{
  "n_layer": 11,
  "n_kv_head": 2,
  "vocab_size": 3932,
  "bias": "none",
  "tie_embeddings": false,
  "grad_clip": 1.0,
  "warmup_steps": 200,
  "batch_tokens": [32768, 65536, 131072]
}
Each number is 500 + 40 x the weight over its row's rms, rounded and kept within 0 to 999. Layers, rows and columns count from 0. Numbers have three digits each. The size before them is the row's rms in percent of the matrix's.

# layer 2 attention value, 128x160, rms 0.185, rows 29-63, columns 0-159
091:556445494513458505468404470439511504527482508552523484495505514509491487425540590495473476422517430476521459506546496599423529444569468474451524474513505521503543516514530499453537525479420489477562513537573520461559505539508548468480517464477479484514471489484522487439460534574479478428460507472462533530490445530469570543518447506503486491449449509477486512476467508446524565461490507557550575578553494571533521537524554515539538480522557498493603548471509478465521494604487474
086:482499477495574531509565512485507476600558486587478504433579537450500544475553489532519453537531501477524480500493465528503488520502509524494548471452570521442478501522584524528533460452501489467511513469427514529471491473525561529407438570508489406496493467514498457470481490512549501482524454481534465525412543508542529511469469532493463483532467550572585563538491473519466481493436456481541596511484518630542441483515457506517512530533525517531449493560467463514418532514490471
088:471526483573406487475478501486444601499502507546445531477502486536480428497478445530552480519482518507480470491398540501501487472538428449501502453513435470553497571398572458438492481561484445542479449547437470473439583491549488506528508458523520562539513498538444605476469495545497541502545448482522520503577531501455441475501481491525466528476512501497546531477514529565496486533508490485436498444478541537572521553491597507482514525479508545447457469513490430490499461476495475
083:454405526422492527469555395465532535499536520527502549425434477516574516597502503422457470480442423450471455489492483478590474549527559484513532483519495532466478509486516453524542463515481505486526504490457435476503453515545536481489519495515443466441474467470380479486546482549479419508510528461572510529482543510517421479507502535490550490517469479491561524494499507505497534521446481434550508519429556518529516466582519455593460488496543492533494468542527542493506505464460454
081:490545502496479505538485514474570477524463456506530494561479528434546489462480628501486442515446479472458576504497542500533456561520566495512458408508558478537530550553430515488507564576506488499516430472544513471502461481483478463467472502560450570581467545494523546477533424430529503462507471534483511485521446467510537437501489499542543462553532582563565584585483517501497489545476454468507496462508541494525566483434457479553509484451463501554482482507467448485462493520488553
079:488507491542449563469525441466544450475514434559503547497442499454496513466508492516521488498529435456530536445460408537454505456571509555502469436552485461399551502542514475443499486571588556486510495481514536492486527498497520522448555521513526469523460433519532526452530465449463465503471435543436552481454526517528451511493456547520529523487481516472540437511538434453500508426482489504517496492435596548413452444533493485538521509448488524566419475518510560560543477526455505
082:456499546495505582528532507488491501456494528557487497471556484518504480459520408475565478488429418513479556478501452561471511556512461544469471433473620515511480489574439539445490470450445518528523514531573492517503560418457491509484573474545501519488424492504491482469528571443461442518579442587508490462488538472517536467484510528535507528563448534546515463538508547553449537569483506537464468512524565524506530502482495550566522483460535462473513542440522580500479471496482465
091:513569480476497474493530469478452490507528496510495462503537468475535535468554478465565481505519487461517505507511526565514525446542535483458446484528519544471462544501552530469517479542454504496487565445515543534530446440583535490470490497522531445524493536485518466557483535535539461471553471539487472428504546512556605475406527488515451486589482490500567503534520506493497466390497470560419591487518530564391525524444490578549523425513430526486434560437473512493529484473509494
080:587571611511561521498510438499476465567541467493546488500510596419551496501465502470432540542506502454492501545564503522459498483543520425509520468451490516509551517486479513602465515507548483524597516398538547502481468463467523470462498543536491497461418495452472526533504558505482474521492474514486435476486502522481492453484578485522519461542422478600507529478500514524492506545549477469500522526496447469512474434471532541563509449550511479520457537429479501481440550426478503
082:485456461493574554570499447464508505526502466465508493429436459402453493454474474505467572491468557434540489531458497501493472490478524465471501501423488499524476503476485533517480573539474450455543475492459456473466478485471437513566435576427527600495536473437508499491527510507581465532501488467474512454477418550515485522471547498544503544468487535469511558401546520481474503581475452468427516504466453537489503516513411494516553623517533527487507510546509487512473503485570494
093:494463513528462498530418479467567462550489431457458469560465565448544489386519526476516544476519481544554433460507514484544488468495507528513578456589508479508498528525472510484504544441492461510551455441461467461511570439527501506535530376530456467550526455459541564502437511510486483472473506462473479482468532542542477473497531533442417493556534463598506524552537492573477483488490541489525561550469576440554494499517506490501459483486511500544442542516500509435541518476527471
082:541491548531459553504535423521509562457470448551479470455501501492438509496543598535475510450543517422458499530516517514464492452536539464525470519506519435531505476467482476443527582506558485503478507524424533561527517482542539531640486562441471550464478489512530506445472544515424465503581501522477415478535452507495455566513518478580477514529496530535528508475511513478530470477548525500498522464580545505522550502504600475519477500521525460502458568486395439540485496518534494
073:495493497551496509576501378473476560496522444473459513546435480461582535525476471479488498581456485570477471476565542488498548468468516502491511568488507545530496433473480517548583454483552502512561428467473528487551515469509525484427452436500517536454477525547558513473487469499491472472519598457487479466535505553508556480494442438409530452577452461525446541498522514537555506525492498491502462503497583511504544463446559508485548454459499555568498534513497440553483513486560476
094:510487454474469470490457480538590455465516415511474483551497494523500475503570499493474530573544427507483482505483530494480548501434514486518493469492453484471530535597454519425407516531552501513460485517578570473533523555486557473441511495509500496555489531446525494529450543521430547529439446487475545520583422478528515539432575479541473522537494540438508461466484490479467508437525506484469493493487516495488588492456596495436443502491468527451444514463415527423471470463477508
084:488467532506497494534497579532470528559521486493449527497525519621501515483502501481532535466470471469484473426481540471509479568483458535486510463532575437599452489490570455504535491503514447518503549463510499477540473471606511496483460473519471459538526482461392593493512526513549502446511480466459472483497548513487466462459498503472489451560357556540529525528524592499457507538488499497465562508483511496507544450553517488457456520531518526456501511512506437494508449452626504
090:513488498477428472504533425501552496566504561491486493490510541508497517464484527601509471483451464455529493488515499495492476477507514475452444468503470494516459511504447448511491530470485566481488547444551553514529425573482451520503535512483466448561465533394513485471481488570511471509538472490578575469556510487488525500468597560412571518529583516529465461464542473536532622505506470500565478444480479485511474531529481526457489517472403495459495520468515538393473437470516465
078:517466445488551498492492443484487464511453541497524509486542551541460523558472491458540483547511498539461528418491494509574487553488461524480574491447477442401565513485459460461477487450449577457535462508489500540481498479520483510479579410504500513495538469521441410500548475465543511550513501504488512497520491470528484455531597473476477448421535532551478484551433488480494532567496413461469474519472432436459433380495430547496483504516475492545502464528472520462561508456518456
090:571572533491498409497529522467467547526485478504462494508509513557431450463588454472470504506580471487543508403542518485440500451535492496553494464510447458457536584489412457432515517435494556479542509519495517525542556485567472516449537518519427497572523499447479503478489505524489484481565525563525495552591514500485520448490465499570444472530436540498504466501489439542526487462508559512500494565495514437522479482573495433414504466466449495533473518479464536503444517439525469
087:511486397444553445490510552544563437495546570464501556525507535511555491462459471495489484517452585529515534534441524456479489482423459548544496467477481523479455530470524529427452443490465496496409438461448534511424519516604469469467481476492480449443470534510484545486521532472524555472476520449457488524516489517522514544553511508423454459549489464494538447465541528479503464550510571465541472573543475485448534511489457539402492541497445542443558493486534519546483494471543460
096:565447548478457518417510492490517487488508481513458546403558569460504497482535528442490508443521494457482474453456492466513519516469506510551479456520533490468500554569464465511535508414494599525450442537418529574533445517501482446494556552532538553542545513570500495416511468452467549596489503584532451527552531489516558530474545549437519532460471533534505549536481487506531529519486512468451478470492499423465545522439520479550522443509449532511489446497503496468540488442493429
083:463477465530514400476465445487524520495568511481527503547477494533561515490456515524590517462486489542476511458532443492424443491557548542397477510525500538484493483490578492459445569536496561468600538537490537479511545506417524522408595503519508497515461481521544566482474501499491474491524541450557514516427504511527486530468489630505510536422515531465511513510514521503494529544556545496483482514426556503529536510481538539496518446521468529522506517474506474462583464417445485
082:471474473479480494523550473560479508482414575505493478532565511513456454505466501476453508482472490523514484457509517475512522545460505485496473506603526465544480433496513495519512541508467515510481544529580556515443431600556550479494457500518464453475498447492501534537462529537453493513531505466393451477477504518568504494534478453443466607585534471563523479447405550512541439522554509473436517519505488493496433452538533465475503535530471463489522501499439415493447474521589571
094:436486503524476483472482540500511500474484524460552514508423406438504502537556507554516515540525493491563460449484451496486457498530507526528500486502473464488414508582541484452518504468504453469470613561487447494518496471388509492500521523425437507474477497531458524517520463449479519508531478505421542492431516491476466512443458497538529495493466502532600479530482521498517510491496488540520533582471466545476534487568504468506455473440627502459580522570553572558521471557446539
094:447438459507516488491453490470417440524521608467517524474450448456488527500484476514492502500484472416508469429502484442506438541539504458512530494472501454481453505546509561471463448473497497502525538481489513470519500512563539486475570562542475443458515502473477499537497562473443512463613531510518547474441500462472555526569502511513581480491440473466518497440502467523584487591540517526476471496557483548445476411515460463481520447563540524489495511515518544537545607534580464
084:464517485508575430552415533548485482530519439484509553529472512445477575494456464458448493472494575510542433525569561452426481505519491488555507540542498495477451584499514469530501505507475491460495516496518459477561434500475447479477528470583468528496451553520501507494533535489454438466505453513507498529496447531576437497484407553560464434596519510505438539506539561444536507553508474472464493542426491504446494460557474470494550472464563497455563546490475480474514486488431466
077:497530472487493467484486503453464466489517455461500481516581484511421455499481526530498501424466521491467463528491487468584509526442511473473491493535472545525521472527520495493494483459516464511493532573570480523464554584526556513508497543458464460531475478462480537502455472594479559408478480485458599459489600507463503498516527489456410492550501541476525543524501444563516490481530488576483580530518537414545509511539470482433457569509559442580501454466481457548418557547484539
086:434515492495410516588472489525490543410511473532502510462451549561520450490516521505506504515461491467555489560502523439498510489505499499487515441486549525507503443538531481543477473532529507558603493483484538435508458594553489558465454426500609560516545501523501546520503549496519552377510449495420517529534486500512528496533562557549490536544482457488399491540502492529539541504506505463469499458449522556588499537519554502459505566464492545436535485512476518445527481498509499
084:550490446491513493570545551561426477517596457517474421489491515524516478499452578522465481450496481389590474561520491506488504432536576501520485441493518501506519499584515526494498494563449460464566592459522479480520528509501457481524514547509518502497423511461606512550475526479516462491492462476440501484526534596500501519511477470453471536501439526545482538501516490461545470558528541521571566542493512519525513460488446457522551466550532498575477490498520530569561529468448491
093:536373494518566497482489556588557489477478461515494517518462563548477536559492432541515524479466502535496471555508564511532486511481512544436511503439557512474434533526528474465482512466475568508488512527526447478575493551554461500486535536530530578521545512522585427434496546424508484541479500456539537549529486453538541503534540486503527520514572509456404541521547564531471533492508557459557529456488472443497560515491497479545569536456503462488533479470540514482585452472462460
090:536488544570472405483538482509512471515472501534473500451488495392503508487498539457489476479437443477481507393560515490500499497510520501415533499473458499487501464530513502442510499548552539468529533578471575471399499483389470530481504480536508548548470525540471537487532550519479387513427526568432490497588499463494529515524500525462485576456427533475400523548513499483515470442502516526536470494501508501480461501432535514508506496433485482553537528467470444445507475458457527
079:448463487443483521468558520559567478531488515468462479549476472480511530470553478493611490490474545514495434522495506440478502512496490474526493463511520534481500493439530532517521509563428501514548531572478470506480399508575461470500442537525442554434488518542510447513454461534485586528473603422534486498513557541550555548536444481433566423481480462471448492522458524502491469469468554429518504543585461500571483555561522485515507426500497498519486460513505508550504465545455547
080:454450510438526497507527536522582565433489528505457539519536480487524527420522470455492492459452485524493444494488497523458440519497488495518453436493484516451503524486562484441503466451534580450478508446550551466585455425550514495467494488477547528476447509519428480479413515453513561538567519477482469553560502480548456522492597437585504488473548504483513432567451478508495577568439487448554457478530563513468559525456490515535521485521470470526438516517506565465461521464519488
088:471570544486512455516409499432451464414522498557498491531465502498512523509502428440553472459469525513523459534526441573442561472541490471456479511511485548512572464418467498592505459445473458498551487505481518449518513461568461521471502473510480444468420490504618461576447580561468482523471465491474558535515519502521448458421521522462448479533520461456496452475525501489498482456476542417470502467538537560480500451504490564500447451500468481481417489510479504512484462506489486
086:478492441546500516573459575575493506472529510459511506512474469433512510522509523557498456535469465528538602441556531542556533474475515487541506565491505498486551538424490509463533554504509457493484503494509450490429515555436532440576541526514522537556487495510475506491472533500447481513444507415527420504492456543421453530535441483585538529507480499569482560475434453462528520578538590481534508533467541475522547563539464492517521558458484508535489480532468424489490461441485564
089:468516525498537476483522513614517527502436536535508574522422461575536491548420502577416517463478562471456519515466496461452508499425496500560476482519473507452511465472450472504570491467483541557525509503515513501479472471469435534586493448481509495444459509509483500509526491525526573460587554438511505493499497483502398535529434402543530551494524446507465533490584540519507389518496529506500431480534502499554495510412536459493515477453493482542547557514520517509524502482521527
# layer 2 attention output (transposed), 128x160, rms 0.159, rows 29-63, columns 0-159
105:522485501497520497574462542476519516542541432448427505429479473484550431497517489510401470454515464525470536459419504448568513544528522550513544503573533499454536553484551521567522550559442492496474530542508441507439532522516470567543476448493419501508448513463581445466531459500478532566506468517544485456482570455509445492551501502446517488521493503596514518459479541548473466436523485450440459509583550495547497545479482515561497549497540530463474444499549539500437503471522515
102:528464442473516563500562444506465455453528516449491504493476481457546562460499504462495484525534553462499496551471486484456490423504529448488526540453489502572521478471497460490519529506507498512487505492510447519503665576442490517469500546489566509478469530464516517493499415530476429447440499510450476528493542530518485544473469519550505510496466500542476499489466506470491502473504459429535491472491500411518533523373428484573439544464486500439523509492597444516550434506395483
093:477462476511546478434527480525527519559465501464474424487417529514479497513521516501444526418542544546529488549551499468460547494546594553513450514597525543486482452478500522517529483530515474541453449494518550443546452559487466499480484515482568468545471435534468472466460503501432535489537500457557561460505459469529552548457513470464547486561535540491497432440389458538529506460474488530547471511427496458441500505488517474428491465543488506491496563460536452525550474530612495
093:492477478578510540461505546521527487432485501455487424538473596502558532542499512523536526552446545448445495510434481463433553469570480500533512571527494528545497597482543520460491528555580566531475548555447523487560517491517489525515515498522540458438530513433607496480415525471529580522459500521494518562490530479501467399515479479495507522500513419413490541535526471515485527451500489515497506556544485500518398524474506525504490517492511534468515523531551429494461455539522462
090:537469529511523461506468493522510545484477525494542556491556515571532569576569488401532545483533531488446424543541521456526487515459444413515460455535489422473546478463450527516431439507442545498524549495476430543517530500465478597462545465473498484449634490474508498543539527479549501516502492512520486450477513517448465520457556466564480510518487498475455419471501500479501452495546555513496451453548451512459449538469525503453514443533481442459549523472502474485483514434430530
092:565452576566486502509442586560555487429511574410532515522546505545528480450516519518478459536472510523492430491405529489519482474468456494485523504483443565575468440509472514481479506521504528432532496479539473500507478497479469509472531529539510459462501482544512573511488570449508533541537505408495430548505454491479447480497474493454493452508519561472456454486543539430451540548542418504468536524452474460475420543468523493536564483573502469520454568461558474502498457532485444
088:505525506516493483552525513525456572461511466523497544482487512464515547474562541453465495511549464517450420484501571458463616492517507473459535486545454536449497434542503497492467471478497545443496561487474497532467506469524559468467448494514518488515517494498507578509469466560536555532456507498400526484505413512440511525542537497443483464513440438514523487423521499487572449513554515466511417468527485520505502416480509438517519515489444485491416369442507414504531439516447513
096:473481568481542491637511500422506466452453465568532550494520508426535489514464565476447451499529535493492391514454496464501479519447512520471517540489570510525584482499516456473492523535520506546501476464488386510518520476484476500534562532475522514459510438515541555501489495545536493459477514528468535551498485535440495523547440550528544506510460539468493536404525494519512501476513488557511472482475491537581540468455447399516488446439449491450477514459590494531545514570453504
091:392539436542503494538505443524478504446496455540519554520457520527466508529523429497572517501433516497492500517416505479469476451535467546522426438544463466455540517579498472476432480498485474524533535519494400455415481400474451488464502493490443514502582532516498548502527501526552420523495528527462469568500545528518530513538472489535521580514480496458497512503510454487519506457488422481429458518614483478505563543481495460507492528488455470469598499549461541555522484480482505
091:461496530515433484380512475507533462526515515538542412489511493471496522468524534480490533489526541551477490498478494536558492505498494478572439562479499438479507521500459480549465487460522471519521547538574410472488535485472469506474453539447540492448498531524492484432504541537507478355577551510509463583531488490568491490512473438490528393458514472491445466511468524487508536468552502511573491505466496467509461499488472565471520571463470573515524384592498472508514513460531517
099:510531415587510478531518533557410506473570515538528493529534534558427497466523491491518484566568568527545451538520508437462495542464461503557460529567556508551453495510470506526540477562487520473460512495544419534474544515490475505546498501528408481452442471477456436583480504435500491489549471545525489493553588474434454500473468488583526526544457509472399445503477456494459527478534450462527444492524521449530465494532517503426470462493515528467540507458457453517459474520479513
091:435493507509474384536509483451514489494511527536551526493474462480526507528472460455453468500498487477466476493484485486526480540471471598531533491525510475543535525552484505457463419470399393542579402519608505449532480541438465546514500474521586535587522510537502502488532458528518545506463488503500549502520499473421500505554514446455553456513547524454481498514431516525459536478537489439524441468494550470538459532524515457458520500477528533558471507516458489598531520470437459
087:497470465576533551517494472434445468460425539512492507518569593497471476523524492483524531475566581488447538430505486476469482504512502564535490486518515526517470514516419484439478554483530486506499482511532482461487447534489583553455538520506473484516517400445504477466463493417453406532489391434515486538456513499465578443454547555504498442482538548514517520495541535425402524501525505555549471519512483531484453511527519493469473476565445499412524475483463484556496516518477483
103:550512498501507413587476511540562489581453504517439528449462472510492472488445535462531462489517452551539489466487502569520495543500392535470482508480534443533468492514488448603462418569557453577547495551545520479507418474512530513550539481521462505501585536461523577504516553477533481523528537471500495430527524614508429549516482529516464545469494515502497463519502505503537472543523510512502564532517439568467462523525574434491545421510481524513551510484515504513486465470511504
097:427495492496503503567484439515522507530535563530504460450511539503481526542471440403541516464539571566547527502582465485506565465560506554516512466554503576530493500512494493454519492486482523529491497516380372516475525496423523497532441513477524476501485508546571508494466521508488508448523525497507559502511536544466526462486495547501526541502617438485452520490461479488539453567493528501532532484566565525558518465471446495493498421470433413507526491464547472537517502548430489
094:485576534495545473508423518485484483464514504595507513542475464470529465546439516494496473564476504548530506472584514461506455552567490504501514510542420520534489593498472470484426475561551477497469470465525446583548438436464456524538506545495476490479534542472493525516561448486533563481516465574514518515532540500584484443522514440502502507539450519505532388511485479516519493506389478465545539455571437488458472503515492473558525487534527458494438510500531444473448438447522537
084:483474501508554495494525501548450501552539538509570478550466539487440492497569514515569460489493452510533524486504404471503518503457551414484416492527520545493435543470488521540493481463522489431563578528495633523511480426407544488523491487556417481450530568501492463439519479482513508481484453454368515483520490495548460525476476513467415529482481472505479460486528412456507495517480468475470481552486550475530495489485543427521462520535498461536529531510486524455517476489435555
098:494453447482538460464460491509503469484535516503547492466434519510516444481394579524448478508463514554520513516531548560467538563475460521416478464570452523554464447479505484536508410455505516622497465490514504520414520486485544513515494445554451507516486444524490543551491519504552487519565389460455550466550458475499520547488524530436511564511543489561529435551437442499392538519456467464487529510528506481544534505467475476522468451496489507542512490499503463499529522473433464
089:569562512490518534498506474432465482517493536496536454426497461495445511551451559425516461517512558510559564504542501556452448484457549479463483578468478479534473438503474549524439559465535488464487468540468498534555470511507467413497522458484490546522502491506546557503491514483478475462483542470559567448558549491509541477433472489505555559537453425519511514543522482508547492536474505504577576467474593531512508476550470534590398522538476484522479529531457535478583522506519571
102:474579460547481446519555528504451470494490517450513579481446511497512525493548508535534557506446419517518451539509480496491471552485507459494503437562540534485461503497449509441387496444492427551511520465508606516481531477555488497499521504503532471517459462475547583491517432461496552536544525506518539474504500546513537483509583464516578552591443498446565498517467570448500493511485561548446461541490507526503406481473515467501496484552530460485490612541475480467527502523491558
103:492462479551511458559515592482539474510533471459477418563516537475430525563566446469512480474478533475436482444545534426529474457581431438495446526543553512504496483487505484509499507608481575480514498494525485563510434485551446461551486485488500471508467502446479487571528539482462515458525530498548480495506548474474542494525563480408537493567500473496479408434513460492481507507483477472506520513472513458469423428536488501451458561525503458442517519452593485429516485471541489
092:477524546434514512554489539474565532510563484497491459532497484485496507571548482462590519482455484460541513510540445494426514438552494439533517509463474513477517503564503561483554455418452429458461419520470455486508467521455531406583525405474484535505551513498471563491501520553457563455499495555528493510494555507552500440455449508496464521485491580516444478545541506560500545465508533524524504493591474543500484484532546419529487437507537515517456540416470546500529514442510502
099:519502511509503545533511552531550429490525494436507476421486531538572496430490491566488537531499487534450524527495520530492541530521485478389514455508463549571491463471543576473530489526475540538568475486478507541532551542542440550529529484581542457496421520501507451492482547550514499454479501508549505467551515485471491495541424522496463493495456429501438488492537491503517393514587586469434521528454464417502511505576507563485504558443530520507391453492508492513499503559486482
102:454475453549506571559532471436577531495498486501542541482488496519499519459492547470487443514457483423409544531518516507534516473511515523501431465483457559480502504420492476509524516522477514482486468541499463502492547451480455509526475412461451549468467508499514490540530492512473502526504558510415480542607434471506527430503463459460532459506530442559533468504528481512398543536544551561534494601478571452525511442576467448487483449464532473503388444516493456520517495518549496
093:535555554537479475459525425525528447477480625478516475492463566479533531512508471510553524461491457474485508527479567470521481501494454468501435431518506506517480472453558525502543501525482571539548501568400496539454468526477474534545508416547433571489530419513508471581454494482524472444443476446559499549499509542485530492499502454520502508508484558519546487475468455582397451436515499541482515458561446552547512525513499533518420524474533520540579465551488469513530494501516518
087:506499495406491551494474546492489512514561556505492479556561473584538559453495520529509453462538510524519529499531465407462489452543565477501584525522569452562418464497494486552562492525494501459450489489521447495444500539524505492552480480467605466464502566435547459508554518590536484541518528449464486506456486414512462495442517485535504553479524515527455501519490523562545501461515482516458457484533515465476613492481522518565508453485468468533480446462504464480456554407524509
098:575486467496552491428536483547541561493504486485497511457522471508452511555553497452496545484463514621497513497537450553517500439537530528522490490495581465518507521494458494442463499499499457484449474500430420499568498452490530482533463557558467539425496478457441434538502454496481458528514546483534475493536461560462546475482568571434546433452518574434534460496508532492465495519550419601530503499566496491480442522492538552495532435515529515441509448496463496491523457438537537
089:510542535454479549514514459479510453422548534478549555466546532485499475551519541448530489488463544520472532552455466510499475516458417511543547419540496491492471456426480511490513527420441497402534451540534473435475582473520488479472437530483434520455518526473518507462521539514629498503553522520526456529533556508529450496560485514461576510553528479493556463517486545529532486426508459526540459488622504483534543523487479534550470544474507529456518502511477445535515520470593493
100:500515504437472467449541508492503486533535528509449583534524501446481563462538518449475532527462460467543495445516509489437491571508363492482519482504492494462470544503458484504497521538504524471510543539527568552491487483513535559616496545481580448551506545436497477511468486495531532487511514540508565506456564572519498478492538432480447476502490510505613463422528491465463389540467454533544519545469506546483447507557505545490519520517572549477540497569518478509497479579498555
097:460481521499546479496500563528501506497568426466493518509482561552489515522557493486501523494550367567497471510487468470495503492501475523536523538578509445481581553432466519513467518500510563508535536509534472549560472545586536432461484557512544491565595503442528573491557520464419545485499444512450507517454503461511494498528584568409530466542501541503577509534544510526481515535554547538415477497466500537511460497537480517534522533555478468489525546499464524480516432478555509
093:547591497544506555513446507447502508467541518545510473482510470447565536535493501536497495506505478464490552518501415534436511556543510518491517510430495492472582523507528566513585521410475509446491501444495567386474572557543523503506530519541525495497420435417541476531544500491508491455526470574506452473474501413488501469484496506564525529532425469535534527554491498535495466494492507557530568486451468479418490514543493545542481497476552499470558516516541532484548470556538591
088:497597442523536480515500489444469559547478459521524519470462528479519568568457542492539401517486525523469497473501534564523510495506485593471500538555527478554496548573437529487433514540479435512472520444478513485471485458450515461541511514546517519474473508489529574520524557506532504485468411514548508432483513588465523518488468442431490427475440447506512532460482506490532490521561415452462514513507463504464436432494528447482546479455533467485473598466595485524536481466443502
091:496496533551458530533567510452497521504482531572527480524480537454502423581482569634484453483559419497511551474459540463440525477466491564532503528481515568454533512575488481517498520510509480472508539491529488506507513499465493532525481578529470516509492516527495533527479565469521546510541479428526437492489587506493556531481509464589485555425487524502545547419514461518472538528506399572602488468530478524460493468548468441504479497448544489504484474434524542488462429485532522
099:486456481488479450477475491521496530487511484514518418510578547592450501519563459410524546506501554445585503512502505465542527470441443432512510507511494464550470458462569566544500480493503487464529509561499471443513512505535507474506453499514443529539572548527438527430513482494467504571494464590508551476465529506557404512523519472504505586464523542498461373523464524532492540474511486472469513472415468483496475487463500596445508527503459523487556448487455511573513530509540470
097:525562509410404554392501475440480442544453537439491526472512463500447522494517493526528526559497527436473523466510507554523511475470498520443501504479495538444521554577539523525551508528493447497470537439517569532497399524472509478470521490546485526592591497483502505515510543477491556493455480541563576513558445439478532383454556517453496490546483430539509539572440453523490554496493540511495477481522476559437509516529525502442513494505544472499496492490435526468513485497524505
# layer 2 attention query, 128x160, rms 0.239, rows 64-72, columns 0-159
074:482377579444491501482541474474429506587438467490527447442511498468547499508454505468503434496534477485506472456447468534492501498508496501429522464537413518497574500507524496424452485487530492500465459484523542471496581470464449529488528538478477559530512508424486448548512495491508541533485488456497530524483490510480448505583493558425541450564476442491496510445501509434476439479563570547572480541484521498496521577483566461521432529530526512461548464493490528436554482559496423
093:522486567512512505536545537482464464533468498473498510512555515440515523508394504481514378521512444590476491478429527518474498462498530513456582407530436545448536491508522535475486515425467463497457481485476509527539480472531436576525551494513485493590513473539477466566467515539573476486474494519540552509482502472413489445591498570492531493526461437450545569544489508453480487466569530541570496520451533562466574508473530520522459538541544468495527466503489536495480454494520460
073:475464498479499465489527490496466519500523557492517485431432429523503540503547548504452586465360507485518529511503499468494520524518426460480505493577496474563464405521509589530474462496525477493488385514482521487563559461438505454544456533515524464477510516516488485520507521566458457502505498420462565564490506475603519493406509509457459462515475514508487484503476502468513525523526454504462493431508474462607519517511571499451551550460481481461476543493507483547435566475526486
104:485494495483473503511524512559511553485499528464441546469495463456534547479508476498470477461485463571557496546379522579539566528532504510487448574571450559525525454536531573489454536515525434503475432504477537524540457465502507532557499483491490511562557460531480481481463503536541497500479494544455522547419512480458545452474535545572484491499465494545478527441470544463498483512530546514466470445456537586562515498421508444562487614453495458430490442522536504554536502478515437
086:470436546501501586534505432479544576600503535484516581503531483505498504498482520522460524504531490449448630522560441482531516568475475462526438501491541456504532551495433525471489493546519511498547511581505483522516512472493503562486450590466458510505506524443508443525575453538432517503501492474500505515502508501484575564517531557499483517513525533520543478557502478506508440413474536537490452526475501479488443550579509528533473405474537496537521438458462441533511445460579492
095:429452459518531497486537534516610474496456512535518477441413510534516502493494521450491505520507522490503572549587523476472508507545567505474492516509493490477455544545534495475519523432529478543457488545477520488395505522499528495506501529463543539548471500558519507472512492467517581462528508439544565551533578518510490468487482501492506502624548537566509514442474449417482427437468493515484547467517474491418564516527505486436527493451448505555444490509519415482439490398495527
100:486462503501506511496479444464508546485526560483489466506496482537525475488531498465523536467481498449502580484540476489529536532475451462530486501488531472486514578476449517492523495498518537465518461423490470447535557461439512502504434526544470529501507544403509418458576478539461534549510470479564467568554490517545506528591599526478448438490453524559511456494578476552510538524452527520494464624545451474560436407535579559502534511558499478568519527512476515483474516463451463
096:515488482482534491554472522596461507454527517494555578472469526513482498486501501551494435506459468483517459471563485547499458409575381564466536522481495489526550451547520469595519552505528430503470524466493438542533508495461430574420504458503503562504499467529469510551546505556496537489487449497487536488488483554453364490504520529459562570520499466517516497528469546544518450437504457534482540517456512534497508542519514506567512511485470467483511554533488612476534500500516544
105:536432427485570470497485507486463485480544567488538454472457519474541475514551522527496480446508502474456463481502545455512469549483478408508443501507532567526539436559498502474541474482481577494453532522642534578520465522445485517524460436489487456512509541478524574492548491514521514483517473543537486516437489501467543557535478480595452419395447545419523432504481521559432497533442488493492546456551469464557477507472517563445501469460483510478507533515505495509545474472500527
# layer 2 attention key, 128x160, rms 0.242, rows 64-72, columns 0-159
107:534519556422512538525489504482465491527528531512486577479482444449492517494571519441452464494495524508449461511512520477505455494543433482448469530485530434472516449616451490500503560521479465459507511421539503465475537489482506547426514514460536530529481481549339530517427454545506424459516551571501454520508492496516482530513521460420466427495505460481425517531569483497453475434480508568516502547500574511464530506432495568514552486454448477478523499530520554497529460488513516
098:513494496499508525510541486494459494478512473508517499531537477450469489456536548473526564507520549471472531476479449532514496456540442409470447569418493437521527469574462532559533444583557580465546425477508533481498479499520505494641537567461530538514475418425453453473545488498472547463541510503514470448486534535557465493469484565458480496544469515527505479524521529496485550540487494463556518489468592470580414528497517460583512539516510537495511504553525478511520510493405480
101:507545488490494588547499501460559544497489406467482553486536503433545458526503488481513514519474547531487491450478550495543502532505503486419528512471465497534519511480513388449461528532478535543563464476475471491523538494561528542540577574548539544479517439480506468469482536494535457476464535448503469550471522464501507494525468474500479546430535446516556485441519479445463415468480536536539471521527574598416468439528522457519457505490488543562498474546489595531543544533596530
108:471574489604474521441570450540581515496507450521531486516546560472552443553574483531504485575501525469479519546486554474499470571466460490437528498466512543428445491467509482595593507528503497499497485567515502460547498505575558498508477501493443483494469531476477522537509425571493481490513472520526478477481534529515488513551449471525567518497482447497536544516508521545502467507493477379535497508523499467455556489565471405503494522573470461441472553515529453501476559563547470
103:431567470500473497484528502521522512484522486489468482533556562501517494429473505524493396511536468471537394530498508488499446476488555454439541481506484500500510496461457429521507498496448467499497485492480466495472452501459512507485514454518566528573529541509502500501469491497522392505507426540529454524468523446511516590563555493508542472438446455492532536506554585488489469552475417448610448527523481551535578536498567470461500489496541482443542471496537596547439567514508464
109:477507517521481493472484473446603519540493499521512534461575541545509405428510521521422471472480476551510458528569543502467473458494480524504570490474551550541515469543576535542549460524424474552507451439465489593503524511530531523540548445478526517493526528512528477499546526577416470475509544454442407513492528548524521510550544450488402463459482514495493454456467473519520555488467569527454560568467491502501512482455486432474474491534559509439503487503493588478504458457492481
114:464499392435449513469497507525493521525552432496466520469518507439530550502537499489531470515564477536464441519438493552504490471509527515559490502488482491465501528524512490578516499513501426498516542471553545544475460468490464484496439501445553608573495479458439589485445539486522529494604486528558596509495455476465553519473554464432477446452546453507534515456549519488527400487490495505498516512532564547530480572429529510480499501450492497435540482492505519584545470542553498
098:521458454416475443517504386367483549572560456450447499496479488480444538416520565447538471545478513518521548497460562490497467484467460391495504503532436472500498474445470469471521540518515524542577550498511504444509550582484503519530486558473541466518489500533459485503502489465534473499574588559490508562555519543493526493480528545469473476537516525416529591547473473461504514480506524477459464489442497502502495502498453514485540497490457463473442438528495483499560498473455469
110:541578530529418529492522463499489511557463532473512501542535426512482533469523482493453434473486450505514519560525472568484581529494542528495439500566460459557492518471456541563494534450489518553492514504561520503484544507485500532463469512452483503528495509560546492547494471536486475514505500569514548364529545445512536498461495526476480568520481491498534502490585552477546410567480520509442524540539468479439525493552527428548554513491440465563512491432511395537471454418482496